Weights of a small GPT-style language model, trained from scratch on English Wikipedia: 371M tokens.
Each number is 128 + 32 x the weight over its row's rms, rounded and kept within 0 to 255. Layers, rows and columns count from 0. The size above them is the row's rms in percent of the matrix's.

# layer 6 MLP up, 1024x512, rms 0.0268, rows 747-799, columns 192-255
size [103  94  94 101 101 106  96 102 108  95  96 101 100  99  94  94  95  99  99  99 104  89 109 100 103  81 101 108  99 110  94 117  93  93  98 101  96 103  95  99  90  95  92 105  99  93 118  97  93 101 100  98 106]
[[155 151 135 112  86 105 102 176  86 192 173 122 157 140 110 149 159 109 201  81 110 129 136 180 117 163 132 157 129 103 103 142 129 114 169  89 123 117 137 131 124  96 120 119 107 140 162 155 103  68 161 131 126 117 119 134 102 123 145  92 136 114  67  56]
 [180 124 136 183 153 153 165 128 135 105 153  89 112 150 184 172 175 132 119 112 111 189 101 156 141 163  84  80 137  72  70  86 123 141 152 129  84 143 203 114 130  66 197 116  99 174 117 190 142 129  97 162 134 159 166 246  94  83  79 141 141 109  84 183]
 [185  86 154 127 125 176 148 120 173 121 111 115 158 162 127 129 185 137  99 133  97 113 101  96 125 142 108 118 127 150 106 135  90 102 150 139 146 115  99  84 104 159 161 139  75 171 149 111 105 191 103 116  89 118 184 118 111 144 129 154 129 135 186 145]
 [182 170 157 133 161 129 111 149 102 132  54 130 150 140 138 170 130  37 142 127  59 142 139 162  63 128 109  98 173  88 117 110  84 145 170  94 129 133 161 102  45 161 127 139 158 143  65 112 143 150  67 132 146 109 104  80 130 106 128 163 118 105 120 141]
 [201 113 148 166  98 130 131 142 182 155  89  96 129 148  64 127  82  73 132 123  92 136 171 178  86 121 132 150 165  85 156 148 161 162 157 119 118  50  86 104 154 128  95 125 152 132 119 146 149 106  98 116  98 141  66 150  96 201 122 150 125 154 159 102]
 [142  94 113 159 179  91 173 139  64 175  74 132 190 197  93 108 115  96 104 149 123 158  96 148 124 119  57 148 155  59  51  97 104 139  77 100  90 145 159 159 175 126 116 127 111 184 154 107  59 112 146 151 160 179 144 173 106 186 116 102 169  72 132 128]
 [138 135 173 156 146 171  79 112  98 135 121 114 150 139 117 143 115  91 119 135 138 109 107 116 165  63 149  98 171  91 151 172 115 104  79 130 142 143 128  71 160 178 150 168 171  73 120  85 179 136  88 184 110 177  60 140 158 156 153 142  90 133 141 168]
 [150 124 122 122 163 138  81 152 133 108  43 108 101 142  75 151 152 114 128 102 137 163 110 153 128 157 126  83 105 139 100 116 109 127 143 141 109 139 116 117 122 178  54 145 125 195  82 139 114  96 119 116 109 149 123 163 102 148 106 155 113 136  80 130]
 [156  99 196 145 126 157 135 127  63 145 115 100 153 172 152 170 153 131 152 108 119 178 135 150 121 113 107 142 132 113 159  86  60 102  96  71 121 129 129 146 138 134  84  67 150 137 139 120 138 108 163 167 135 111 139 127 168 140 137  85 135 156 112 140]
 [138 102 115 174 167 107 126 158 172 148 108  98 138  75 127 149 105  89 108 168 122 144 121 122 186 142  92  95 121 138 158  58  84 169 140 106 100 140  89 129  89 185 154 153 174 109 107 149  83 105 119 123 145  88 140 136 121 140 162 101 126 195 139 121]
 [118  73 134 140 126 131 116 120 135 118 147 141 114 133 134 130 116 140  95 146 170 195 101  74 183 156 106  85 130 176  78 110 177 119 171  63 122  92 161  37 105 126  75 145 148  62 168 204 130 146 155 132 148 115  89 102  95 135 114  81 121 202 111 122]
 [116 123 192 201  70 120 115  82 141  75 128 165 119 117 107 155 178 137 145 113 187 129 165  90  46 131 181 118 118 230 132 118 124 122 100 154 127 154 131  48 119 102 160 116 143 128 129 163  97 123 136 167 159  95 107 148 167 108 123 102 121 168  75 229]
 [104 162 125 143 160 181  87  71  66 173 115 163 153 146 110 148  30 111 130 140 105 152 135 151 149 147  91 107 168 126  88 151 111 170 171 162 131 102 186 156 114 106 117 207 130 135 106 101 110 155 108 177 147 170 145 113 128 108 154 137 151 121  90 135]
 [147  29  57 178 153 212 102 146 134 134  99 136 159 148 134 157 121 143 166 114 156 154 104 181 176 192 143 206 161 200  77 131 185 180 108 104  84 143  77 126 191 124 111 106 168 106 164 136 133 153  70 120  94 137 132 117  79 106 144 124 108 104 114  82]
 [157 109 174 169 106 116  68 101 113  94 153 110 153 179 108 121 145  84 133 125 107 108  81 171  88 133 167 138 115 141 102 136 115 151 124 133  99 138  82 142 149  90 153 145 133 182 181 137  51 130 115 165 108 186 133 111 170 146 131 133 120 121 169 116]
 [104 110 111 126 103 160 112 110 118 138 157  47 170 105  97 141 104 155 107  95 121 127 160 155 152 119 182 197 122 112 118 134 125  89 126 112 102  98 130  63 134 111  38 101  99 150  85 182 119 145 142 130 163  88 124 154  98 121 121 114 156 122 131  73]
 [135 134 176 193 135  84 127 115 127 143  77  46 115 156 161 146 140  36  93  93 151 141 124 101 144 179 176 151 142 117 106 110  91  99 140 142  76 187 109 178 153  76 143 142 150  97 147 126 143 133 109 103 185 113 124 198 163 135 138 103 157 148 139 121]
 [141  72 146 196 136 113 160 118 115 102  54  65 116  85 151 147 157 186  87 160 169 144 120 142  84 161 149  83 110  86  57 145 120 135  74  98  84 117 106 102  96 108 145 143 190 112 113 108 125 112 124 159 144 156  79 126 116  98 117 146  74 140 218 121]
 [126 156 123 195 120 133  90  99  18 159 146 140 145 108  45 151  94  79 132 167  94 164  99 111  74 160 199 156 150  82  68 115  93  84  97 121 117 129 131 135 160  85 112 158  75 173 149 150  96  98 132 142 137 191 151 143 116 182 153 152 119 104 111  83]
 [157 157 165 178 152 114 128 118 130 127 117 166 131  71 151  98  69 127 104 174 115 145  84 129 168 134 179  98 132 113 121 111 153 194 142  82 121  65 133  90 135 132 101 127 132 106  97 145 121  91  98 137 117 127 125 150 119 129 125 114 128  85 116 144]
 [164 117 107 169 117 121 107 118 144 130 121 150 123 144 135 209  94 137  88 137 119 145 134 196 129 134 185 117 147 120  95  79  60 109 187  61 118  71  86 109 132 164 117 141 116  94 204 149 106  70 110 210 131 146  97 128 121 161 189 118 178  80  97  86]
 [ 56 112  80 145 111 130 165 138 125 113  99 126 167 220  95 159 127 103  38 102  65 138 162 111 139 107 155 122 152 129 119 134 137 149 140 125 114  84 128  90 108 170 159 127 137 132 141 124 151 164 146 140 161 124  64 135 113  90 159  75 101 122 109 125]
 [113  85 125 137 184 111 137 103  85 119 117 142 150 102 167 163 106  81  76  95 138 139 124  98 182 127 110 121 147 110 124 114  86 143  60 153 118  97 130  85 204  65  71 121 178 160 125 103 194  81  81 118 148 119  60  35 186 131 151 132 174 138 102 111]
 [144  93  77 144 117 181 153 120 163 114 131  93 120 148  35 119 114 136  91 143 130 113 107 145 130 148 117 141 144  79 130 153  89 138 135 160 124 163 115 128 144  67 159 127 160 168 120  71 142 132 146 128 117 142 139 141 119 128  98 127 143 164  91 192]
 [106  93 102 138 197 113 131  59 101  98  96 132 180 126 162 131 115 134  90 139 158 105 145 119 112 202 107 121 128 184 132 135 143 143 158 110 116 119 155 126  92 115 154 105 147 130 170  83 100 139 179 147 141 167 152 159 121 126  97 110 102  88 114 157]
 [122  94  96 106 164 163 100  49 137 118 121 115 138 142 130 110 160  66 188  74 101 185 141 119 130 145 158 122 167  78 128  77 187 197 169 117 103  47 152 192  93 121 124 158  95 135 137 156  93 164  91 136  92 136 158 117 121 102 173 139 139 115 166 120]
 [144 103 126 134 169 156 109 162  76 161 142 148 169 114  81  81 157 122 145 133 119 160 101 108 137 135 145 110 143  94 123 149 115 139 150 148 113  82 176  43 144 142 208 156 140 157 127 167  67 128 137 144 151 143 135  94 105 120 149 156 174 147 142  81]
 [113  93  99 104 134 149  59 156 132  44  74  92 156 108 139  68  71 125  87 114 133 188 138  62 179 145 174 143 142 100  82  86  96 124 110 137 102 135 152 144 133 141 108 172 116 173 104 131 167  41  89  92 146 142 143 169 133 127 126 126 114 136  99 184]
 [121  94 135 110  58  88 111 135  92 151 127  94 129  83 153 128 127  67  74 184 160 103 113 132 129 101 141 122 156 107 116 116 149 146 126  98   0 136  97  72 165 138 117 120 110 114 134 158 144 136 186 121 102 141 125 126 103 106 144 128  81 173 124 159]
 [ 99 115 192 116 120 126  94  79 107 109 146  97 111 113 110 153 125 193 111 149  84 130  97 110 131 166 112 107 196 147 117 151  55 108 105 159 139  96 121 179 143  88  91 115 131 191 130 137 136  72  86 163 184 198 100 170 154 134 169  90  60 133  73 121]
 [168 134 110 115 115 187 169  94  53 112  82 169 169 103 122 149 127  47 151  94 146  69 114 112 116 152 171 135 153 128 136 134  73 128 118 126 121 116 125 137 120 158  90 176 113 143 110 107 117  71 125  67 109 197 156 127  67 126 159 145 142 106 176 105]
 [ 92  50  63 180 153 130 152 128 100 131  66 142 122 162  78 185 132  89 138 140 162 183  98 135 159 144 146 159 124 182 137 130 116 103  47  91  95 110  87 141  48 118 128 108 107 177 110  61 136 141  95 142 139 172 127 186  98 176 115 130 132  87 157  87]
 [176 103 103 142 165 100 103 134 106 155 153 177 146 129 150  96 120 136 183 140 146 125 134 129  91 103 101  98  93 115  90 103 118 188 128 125 102  87 147  69 162 171 160 124 113 163 123 133 172 124 160 163 140 145  35 176  49 131  94 116 146 141 210 121]
 [136 133 165 143 138  87 112 145 147  96 105 166 165 152  97 147 156  93  82 126 155 198  93 136  90 116  78  80 120 117 155 135  53  87  85  62 137 105  59  53 176 176 170  82  75 125  98  75 107 147 108 174 109 120 123 105 115 142 116 130 193 149 138 102]
 [177  88 127 108 191 127 138 108  64 145 127 157  95  80 103 185 171 113 119 189 192 115 110 158 150 134  99 147 126  80 111 134 128 160 160 177 115  57 149 177  98 153 115 114 161 126 166  59 125 129  73 167 181 133 125 157  60 152 164 115  37  87 134 168]
 [205 103 137 193 143 126 142 137  88 112 127 101 116  25 140 139 120 149  93 113 128 122 148 113 139 144 112 143 112 100  84  92 146 151 174 124 114 124 147  93 166 155 116  98  95 126 128 128 153 179 108 119 140 203 143 161  24 183 137 122 142 153 135 157]
 [163  97 223 165 166 118 161 124 187 201 139 147 123 173 146 176  74 102  78 127 110 155 119 135 143 141 170 109 156  97 131 145 117 184 177  86 121 124  96  83 116 139 104 160 147 119 128 155 103  59 129 149 100 147 117 158 123 107  79  66 121 186 128 153]
 [ 83 103 126 161  99 127 124 118 109  63 119  95 126 145  96 102 154 165 111 173 153 133 130 129 148 118 125 126 186 134 114 132 165 133 125 117 108 150  85 109 117 102 129 175 161  99 108  95  78 118 138 113 155 143 127 142 116 153 116 146 120 138 115 132]
 [172 133  84 154 136 141 100 131 105 178 107 153 119 121 136 112 144  58 141 126 136  83 145 169 118 160 128  60 132  43 141  94 122 112 115 138 134  73 135 115 111 161 126 148 124 125 152 124  89  94  60  80 112 126 179 128 133  80 163 109 121 122 112 130]
 [125 138 131 113 146 135 125 131 136 187  87 121 166 134 152 129 141 167  72  95  84 131  94 130 105 160 126 145 192 131 136 132 123 185 133 104 134 107 106 142 138 117 123 206 138 146 168  98  97 175 128 114 121 181 158 173 107 156 121  85 122 154 119 186]
 [114 164 112 143 104 147 156 146 147 149 103 148 138 140 169 170  72 130  98 144 117 145  52 133 113 115 131 207 170 144 114  69  80 108 141  41 124 120 135 101 127  89  99 148 137 151 116 111  30 100 127 165 144 145 162 134 121 111 114  94 113 192  76 138]
 [116 122 141 187 104 125  83 143  69 193 143  94 149 142 143 136 114  74 181 119 128 171 102 153 184 137 148 132  98 211 132 149 122 127 108  94 137 172 136 133 132 141 201 103 150 182 160 118 131  82 113 115 191  77 152 131 147 154 128 169 135  99  93 114]
 [ 96 162  67 153 151  85 124 135 147 137  66 106 146 159  75 168 150 114 133  91 124 192 173 129  89 128 135 143 132 114 135 112 137 121 186 119  91 153 143  88 165  75 153 152  96 129 127 191 148 113 120 172 135 163  95 151 136  89  80  89  93 189 137 158]
 [142 107 151  94  95 126 142 108 173  63 112  95 156 164 120 159 121  65 138 162 178 144 115 151  73 152 139 187 144 188 112 125  59  92 115 132  91 113 158 162 143 168  53  88 122 194 130 117 167 153  64 179 131 158 121 101  80 104 106 100 120 119 189 102]
 [180 105 121 135 136 140 140 187  96 148 133 145 148 133 157 146 131 156 152 124 140 128 112 207 146 150 131  94 112  92 108 106 137 189  58  60 133 130 104 186 102 122 112 173 124 182 156  71  69 159 152 146 119 133 114 197 103 132 129 124  82 142  99 106]
 [185 172 137  96 109  76 100 111 146 146  87 150 126 156 192 122 189 135  65 109 128 166  91 129 135 153 130 161 139 109 143  47 117 109 138 121 101 189  91 120 177 119 142 135  97 164 138 108 114 101 145  64 137 136  96 126  73 143 173  54 115 129 109 110]
 [154 105 143 105 115 111 109  78 108 134 125 174 219 130 189 141 156 154 115 131 106 136 103 149 141 139 200  80 126 112  68 107 149 159 160 142 103 122 168 107 153 131 109 190  79 164 162 149 111 148 118 129 153 125  98 140  81 156 182 137 163 104 155 132]
 [127 127 118 118 162 195 116 165 114  76 116 119 127 160 171 142 102 141  75 103 110 163 152 173 176 169 156 175 124 125 116 106 163 166 142 161 123 136 167  64 157  64 194 131 124 122 116 148 135  68 112 144 123 141  95 154  94 115 122  95 108 138 103 112]
 [137 130 113 145 197 152 122  80  87 122 143 109 114  92 133 110  90 114 159 141 106 123 156 118  98 146 163 120 129 141 116 109 155  78 127  52 131 145 122  93 100 108 135 165 162 153 120 122 115 116 140 117 149  88 119 123 122 153 161 143 116 180 184  79]
 [ 90 133 123 171 157  79 117 142 114 117 110 127 107 139  72 141 135  71  93 102 119  96 116 172  99 138 123  79 119  91 119 144 131 159  88 111 154 132 161 149  84 136 170 189 175 115  77 107  74 141 125 140 103 192 130 111 103  72 162 116 104 170 162 172]
 [ 81 110 143 118 148 137 144 173 111 155 125  75  96  95 128 162  81 164  78 108  92  88 160 146  82 135 136 147 131  49 141 124 139 172 148 149 133 187 188 145 108  60  63 151 112 150  85  87 159  69 123 138 120 131 125 157  64 151 166  83 166 167 104  60]
 [ 90  88 124  94 143 169 125 151 123 146 107 192 112 137 109 188 100 142 133 113  99 160  78  85 161 136 145 140 134 143 102  89 108 104  83 122 119 154 115  80 193  98 163 150 114 165 103 169 106 147 154  68 128 106 157 172 145 136 197  76 140 144  95 132]
 [156 145 134 129 140 162 106 124 117 142 132 129 134 135 136  96  83 148 122 107  66 122  74  94 163 125 121 119 150 139 133 128  92 166  94 120  99  95 210 105  86 120  72 113 129 137  91 107 132  92 162 137  99 202  72 109 133 112 128 122 124 179  72 129]]
# layer 6 MLP down (transposed), 1024x512, rms 0.0251, rows 747-798, columns 192-255
size [106  92  91 102 100 111  95 103 111  92 105 104 102 102  92  91  95  95  99  99 108  84 116  98 102  74  98 113  95 116  90 124  91  89  97 105  93 103  89 100  85  94  91 108 102  89 132  93  90 101  95  99]
[[113 126 159 146 145 145 199  82 108 153 150  74 130 126  78 130 139 116 145 127 195 123 138  99 129 129 136  78 196  88 124 133 141  96 140 132 118 191  60 115 144  91 160 121 162 146  54 129 116 108 123 152 129 119 141 135  76 145 149 144 136 127  97  81]
 [137 167 164 180 103  99 104  89 154 134 118 133 122 100 136 203  78 200 156 112 174 170 123 136 152  78 148  77 158  74 145 140 167  74 163  73 116 134 134 115 153 160 191 142 174  95 177 137 149 134 141 181 135 114  91 179 129 150 106  90  85 100  76 104]
 [122 131 137 135 106  90  67 157 133 154 129 209  82 169 101 112 106 157 116  78 146 124 110 141 136 131 163 111 169 127 143 116 174 190 114  50 143 160 112  87 118 120  50 220 124  89 131 122 136 137 123  91 122 149 112 147 179 181 103 124 116 150 104  93]
 [117 130 191 150  88 130 129 121 110 136 117 124 135 148 179  95 165 171 169 208 108 120 113 116 110 101 142 127 111 143  83 118 122 148 175 125 126 121 127 172 124 149 143 136  72 161 143 182 125 155 172 136  74 116 137 166 109  81 195 116 133 137  96 104]
 [145 160 135 230 139 104 123 179 164 171 108 152 123 129 113 128  81 106 131 107 117  97 141  90 110  95 175 160 102 148  96 164 112 133 103 104 130 111 144 175 168 135 135 116 148 168  78 116 129 159 102 132  94 148 147 117 138 145  97 106 174 170 171 114]
 [112 113  90 127 143 143 141 164 142 135 120 116 133 134 121 168 149 134 153 121 145 138 133 143 139 164 171 193 200 195  59  79 142  92 151 129 129  96 126 147 126 106 150  74 102 139 125 137 144  60 119 108 162 180 114 123 126  83 100 121 136 154 136  72]
 [128 123 129 102 172 137 146 180 132 147 140 137  98 104 105  94 107  73 121 109 170 105 110 158  71  97 143 146 166 116 208 125 112 192 131  95 145  97 182 138 124 151 116 135 142 148  98 120 139 113 103 148 135  97 140 167 150  79  89  70 142 173 115 113]
 [178  93 136 101  91 121 149 189 150  68 138  84 199 117 143 134  73 123  85  72  63  77 161 143 127 151 117 114  17 115 182 134 169 125 132 152 130  98 130  61  78 118 134  90 126 183 132  97 114 105 182 131 117 157 135 166 134 141 139 146  78  73 197  64]
 [ 83 135 131 161  89 127 146 111  47 149  38 152 137 107 111 144 108 106 140  44 154 115 162 212 139  60  91 153 171  87  87 111 153 130 132 173 121 115 143  90 136 105 179  53 139 130 112 112 127 138 163 125 139  92 127 115  86 167  69  97 153 139 156  98]
 [145 174 114 112  85 173 154  85  68 193  94  71 116 146 143 106 175 113 149 162 117 139 103 131 138 179 117 134  75 134 156 104 109 143 113  58 116 164 121 168 205 100 109  67 157 111 132 116 141 169 149 147 172 101  81 123 113 178 176 131 128 132 145 105]
 [111 112 143 105 113  99  90 128  99  91 146 100 107  89 121 100 105 162 104 172 128 114  93  78 129 161 127  83 169 169 100 109 247 103 128 155 115  91 144 150 102 151 143 114 118 115 140 128 116  94 129  85 107 150 132 142 123  94 122 109 135 110 130 127]
 [ 98 138 129 169 109 186 136 131 147 122 109 110 145 132 151 153 132 127 165 132 169 147 171 102 172  57  98 125 112 153  94 170 107 120 144 108 127  60 130 138 184 104 147 150 151 169 170 156 184 155 108 109 144 125 173 146 136 151 124  77 100 114  74 148]
 [162 126 146 150 158 126 182 114 135 124 127  97 149 140 128  23 148  87 160 193 109 113 151 137 133 165 146 173 134  92 206 155 184  91 133 144 126 169 112 155 134 133 141 107 113 161 164 145 121 103 112 103  99 127 152 107 125 164 138 104 203 134 126 146]
 [ 75 156 135 101 137 109  90 169 182 112  96  47 126 123 100  75 163 167 154 153 160 117 105 175 134 144 175  50 137 197  80  89 121 130 139 168 136 138 139 118  95 179 163 130  63 104 122 145 142 163 105 133 169 127 142  98 137  72 139 148  80  96 129 129]
 [148 132  93 102  81  69 107 141 128  88 126 131  75  88 170 168  86 171  81 129 160 113  51 148 155 140 142  89 126 153 113 179 128 124 134 128 127  93  78 167 152 189 118 157 132 107 125 132 111 139 133  32 133  93 183 115 146  89 139 111 100  96 135 179]
 [158  94 176 146 152 150 103  81  80 111 135 155 139 147 143 144  96 146 173 129 215 122 106  52 174 218 127 167 123 153 157 110 176 150 109 149 128 143 113 173 111 107 121 154 128 123 118 166 139  95 115 113 165 159 100  99 117 148 131  96  80 160 115  79]
 [140 201 119 167 133 146 156  85 109 163 118 146 131 130 140 139 117 171 144 105 158 117 146  84 195 167 129 120  64 164 132  79  95 146 149 158  94 184 109  87 103  80 151 177 155  76 195  97 132 137  94 150 154 127 125 141 152  95 168 101 120 125 162 139]
 [100  93  86 164 110 147 142 138 144 146 146  90 109 164  89 116 148 203 110 164 201 151  64  83 152 183 109 150 151 141 164 121 157 174 149 156 120 109 175 129 127 128  79 125 128 132  99 102 104  99  85 125 130  54  81 107 129 148 177  91 120  69 117 158]
 [130 147 118 149 156 136 149 110 124 201 132 134 137  76 116 116 131  99 167 171 131 118  93 161  77  65 136 100 122 147 105 110 127  84 143  93 139 147 131 150 120  89 149 156 140  45  71 111 125 122 118 136 145  69 169 114  97 166 110 156 148 104 115 107]
 [123 132 125 132 153 125 130 113 145 106 205 176 146 162 127 122 106 124  99 157 124  79 113  94 123  76 105 134  78 106  78 149 113 140 136  87 146  74  91 129 170 164 172 147 163 101  72  99  86 113 135  89 140 106 154 105 122  95 117 119 112 121  90 126]
 [139 136 145 145 110 156 181  85  57  97 140 161 150 151 127  81 100 107 123 101 132 125 155 177 138 180 157  72 131 191 122 128 113 135  81 122 114 129 130 175 151 153 150 126 174 143  99 169 152 149 145  89 116 178 110 124 141 130 148 138 145 115  73 107]
 [154 136 161  76 183 119 146  99 138 155  98 101 152 176 146 131 171 151  96  86 107  91 151 104 112 227 146 147 141 144 134  68 139 108 134 154 144 135 110 168  86  63 120  94  91 103  87 117 174 128 105 189 161 135 150 142 111 131 165  75 160 148 140 129]
 [125 131 174 158 113 106 129 124  56 107 138 116 162 134 149 161 134 136 131 153 173 101 102 135 173 133  90 110 193 155 182 101  89  90 136 127 108 174  92 163 134 141 196 111 133 145 174 149 165 167 108 148  95  88 178 109 115 145 130 125 109 141 130 136]
 [122 141 120  65 175  83 183 120 132  87 117 104  95 133 124 141  79  98 177  88 134  99 120 121 150 146 127 112  83 112  76  77 131 164 128 167 121  93 169 138 114 120 107 122 158 105 177 165 136 120 191 196 120 128 111 145  80 144 190 141 129 171 144 224]
 [152 151  92  92 135 147 166 136 143 111 141  93 126 113 167 157 114 205 137 103 157 138  95 153 129 181  90 152 206  90 141 137  84 109  80 130 108 130  96  96 183 163 132  88  97 165 170  83 104  98 116 139 139 173 104 168 213 130 128  94  95 136 175 115]
 [111 121 182 133 166 154 115 104 107 144 162 122 202  91 148  80 138 135 124  73 103 165  69 143 143 158 132 117  61 158 102 116  91 141 124 113 128 122 152 104 167  78 129 130 178 219 107 131 146 101 139 210 147 127 137 103 194 143 155 129 137 113 149  80]
 [ 93 158 141 133 198 126 139  81 126 170 103  79 114 168 183 130 102 117 116 121  84 108 161 137 178 150  83 114 153 137 188  83  91 154 105 123 126 112 130 130 106  89 100 127 141 136 102 118 180 138 139 194  90  79  67 164 111 109 120  84  82 115 129  83]
 [169  73 127 134 161 116  94 113 155 159 165 163 138 160 136 126 158 170 126 130 145 154 117 127 122 139  63 170  82 151 147 101 125 101 118  75 115 106 139  94 169 121 101 121 127  94 154  97 121 177 148  85 129 147 120 176 126 115 125 189 169 151 144 119]
 [135 130  91 112 133 105 164 100 136 106 125 127 110 122 121 119 137 155 136 123 154 125 169 157  90 142  90 151 178 139 147  97 122 123 167 112 133 174 144 129  84 151 143 120 100 115 110  86 136 127 135 126 106 145 105 188 131 133 134 154  89 200 170 150]
 [142 104  91 117  93  99 135 116 122 151 147 161 164 102 107 136 104 162 157 117 192 182 166 174  89  98  85 140 152 139 152 129 126 115  99 165  96 185 141 169 117 102 162 111 102 138  77 113 124 116 115 145  60 120 151 114 115  90 113 104 106 149  85 174]
 [111 136 151 144 169 141 112 106 127 161 169 108 113 113  83 112 174 117  79 119 132 138 172  92 122 143 121 102 154 164 119 138 118  92 105 169 142 108 123  97 168  76 127  95 169 106 153  91 125 116  67  61 126 115 159 153 103 104  87 118 156 195 146 178]
 [ 90 124 150  97 140 142 147 132 131 131 150 109 114 123 114 202  97  99 114 123 146 137 189  95 143 125 130 147 141  93 120 145 196  66 147 130 128 163 149 147 163 100 110 160 137 122 153  85 156 140  92 110  82  51 117 194 116 106 104 143  72 122 118 100]
 [136 131 139 134 119 150 145 110 120 145  96  76  56 127  92 190 127 150 153 131 101 156 113  86 105 179 159 141 158 158 143 103 135 122 111 114 123 141  89 161 125 143 144 191 120  80 152 155  74  94  88 105 136 116 175 109 218 126 110 117 126 112 143 125]
 [139 152  95 115 200 109 181 118 131 120 134  84 137 134 115  64 130 158 104 165 123  71  58 135 105 111 109  62 133 105 147 111  80 123 112  77 144 140 132 164 115 116 111 156 155 163 113 108  97  59 103 121 103 161 149 131 137 138 105 106 177 192 127 158]
 [131 112 152 183 143  74 100  91  79 139  69 159 141 166 122 131 123 104 172 116 170 167 160 116 113 148 100 180 100 160 118 174 106 139 139 136 135 141 173 164 128 129 120 103 153 168 103 118 118 163 133 134 151 139 171  86 143  96 137 120 137 164 139 107]
 [108 105 135 138 108 123 144 151 149 151 154 186 110 167 123  46  74 176 145  65 154  92 118 131 103 161 107 175 122  97 108 100  89 113 197 152 105 131 119 160 151 132  60 145 138  97 132 125 161 133 108 118 159  97 126 100 184 116  89 150 101 153 154 107]
 [114 119 127 111 120 116 148 161  92 120 164 166 139  96 164 158 112  91 115 138  85 139 124  86  93 111 144 137 156 162 227 105 173  84 114 112 127 135 107 120 114 134 143 175 178  88 142 115  78 104 126 106  94  34  64 179  71  59 122 125 139  60 112 131]
 [130 180 147 201 125  79 138 169 135 111 146  92 161 162 116 149  93 138 104 143  91 113 122 127  97 111 103 134 181 142 142 116 128 123 168 128 113  98 129 133 111 122 190 137 175 146  93  93  82 120 163 143 114 164 156 142 130  58  68 163 121 151  86 201]
 [104 177 147 145 132 200 109 158 142 118 122 105 184 115 116  37 100 128 122  89  91 136 153 142 118 103 164 106 175 128 191 126 169  91  80  65 118  89  90 101 105 142  78 120 137 137 116  98  82 106 187 108 108 103 175 128 104 120 123 127 147 118 101 131]
 [121 170 143 176 135 121 139 120  94 126 133  82 164  86 169  86 151 130 156 104 130  83 143 179 114 177 183 146  93 142 143 132  97 140 115  96 124  71 131 159 102 124 168 129 146 136 139 106  99  86 106 134  73 166  83 140  95  97 104 145 131 161 187 109]
 [152  84 173 101 139 161 130 135 168  88 145 151 134 166 109  61 136 130 161  95 119  95 126 105 117 164 109 130 142  69 135 174 179 125 110 148 122 111 151 116 166 105 145 111 180 101 131 109 168 192 112 127 115 140  46 129 159 152 160 122  63 101  90  79]
 [119 142 103 133 134  93 172 115 111 122 144  97 162 148 162  58 100 162 139 130  99  63 169 202 109 126  73 143 136 141 202 157 153 155 127 108 127 156 154 103 130 167 160 117 131 194 146  75 138 148 195 148 170 133  96  89 163  90 111 102 121 130 123 143]
 [154  96 147 132 165 127 148 117 168 143 146 153  76 105  94 132  82  91  99 213 146 106 111 164 183 199  83 126 181 173 135  85 160 157 100 101 146  97 123 122 129 143 144 158 126  46 127 116 170 136 143 125 161 111 148 158 138 161  51 142 127 162 134 126]
 [140 147 138 144  46 104 144 157 148  83 154 134  83 119 165 115 162 129 108 134 145 198 141  89 138  71  96 122 116 192 211 178 184 132 111 110 138 158 109  79 151 144 163 103 151 129 163 133  57 148 173 117 150 112 124 107 114 137  91 142 115 112  98 110]
 [ 99 152 114 162 137 130 155  82  94 181 161 123 152 113 174 120  62  93 148 115 112  93 109 130 101  47 175 168  81  97 122 116 108 116 123 149 134  91 121 167 113 141 137 144 144 193 156  95 180 155  87 192 148 169 163 115 179 123 131 107  80 116 115 121]
 [ 91 149 144 143 123 114 144 181 107 132 129 104  89 127 129  94 166 178  93 129 148 114 146 134 122 146 123 102 132 145 187 175 114 127 129 146 130 122 105 133  87 153 120  92 128 144 174 161  91 130 165 103  82  46 180 155 187 166 117 170 133  98  99 168]
 [160 155 158 137  87 129 105  88 100 112  90 111 184 175 122 143 136 119 147 130 135 145 152  73 135 127 166  99 106  70 106 140  81 141 171 123 120 141 111 143 108 170 137 179 102 138 158  94 173 157 161 113 109 142 126 130 186 128 133 105  59 136  67  92]
 [181 174  93 117 109 144 136  69 118 184  82  72 103 143 152 161 198 125 109 138 168 128 127 117 163 129  86 109  86 139 135  85 197  74 117 123 131 166 136 170 137  68 141 138 140  92 133 107 123 102  87 197 140  86 124 167 140 158  72 176  90  92 143 145]
 [129 160  75 201 143 137 182 190 101 139 124 144 120 148  63  72 163 182 150 129 141 135 104  40 173 150 125 132 137 135 167 132 111 140  86 171 124 138  72 134 124 112 136 160 154 163  99  63  97 134  99 123 137 126  92 143 162 121 142  85 137  50 166  93]
 [132 174 143 132 161 146 164  76 151 107 103 146 106 116 153 102 101 158 166 136 105 189 143 108 169 174  92 119 110 127 102 130 151  99 181 123 121 108  90 144 173 157  94  95 126 106 167 103 149 120 116 111  86 135 115 160 123 163 143 123 100 109 129 120]
 [105 153 140 132  85 175 168 211 100 150 176 150  76 146 121  98  90 151 158 132 145 122 150 152 126 181 148 111 120 123 121  69 142 127 158 153 147  62 155 115 113  95 139 144  97 101 149 107 132 100 125 101 140 174 188 140 100 109 150 133 143 138 185 136]
 [158 110 149 123 160 140 102 146 102 220 126 115 122 116 149 171 127  89 105  58 107 126 108 111 155 124 156 108  80  77 143 120 157 157  94 161 136 115 114 160 186 150 201 124 187  87 133 132 104 136 156 114 105 158 115 128 202 130 106 125 154 160 124  99]]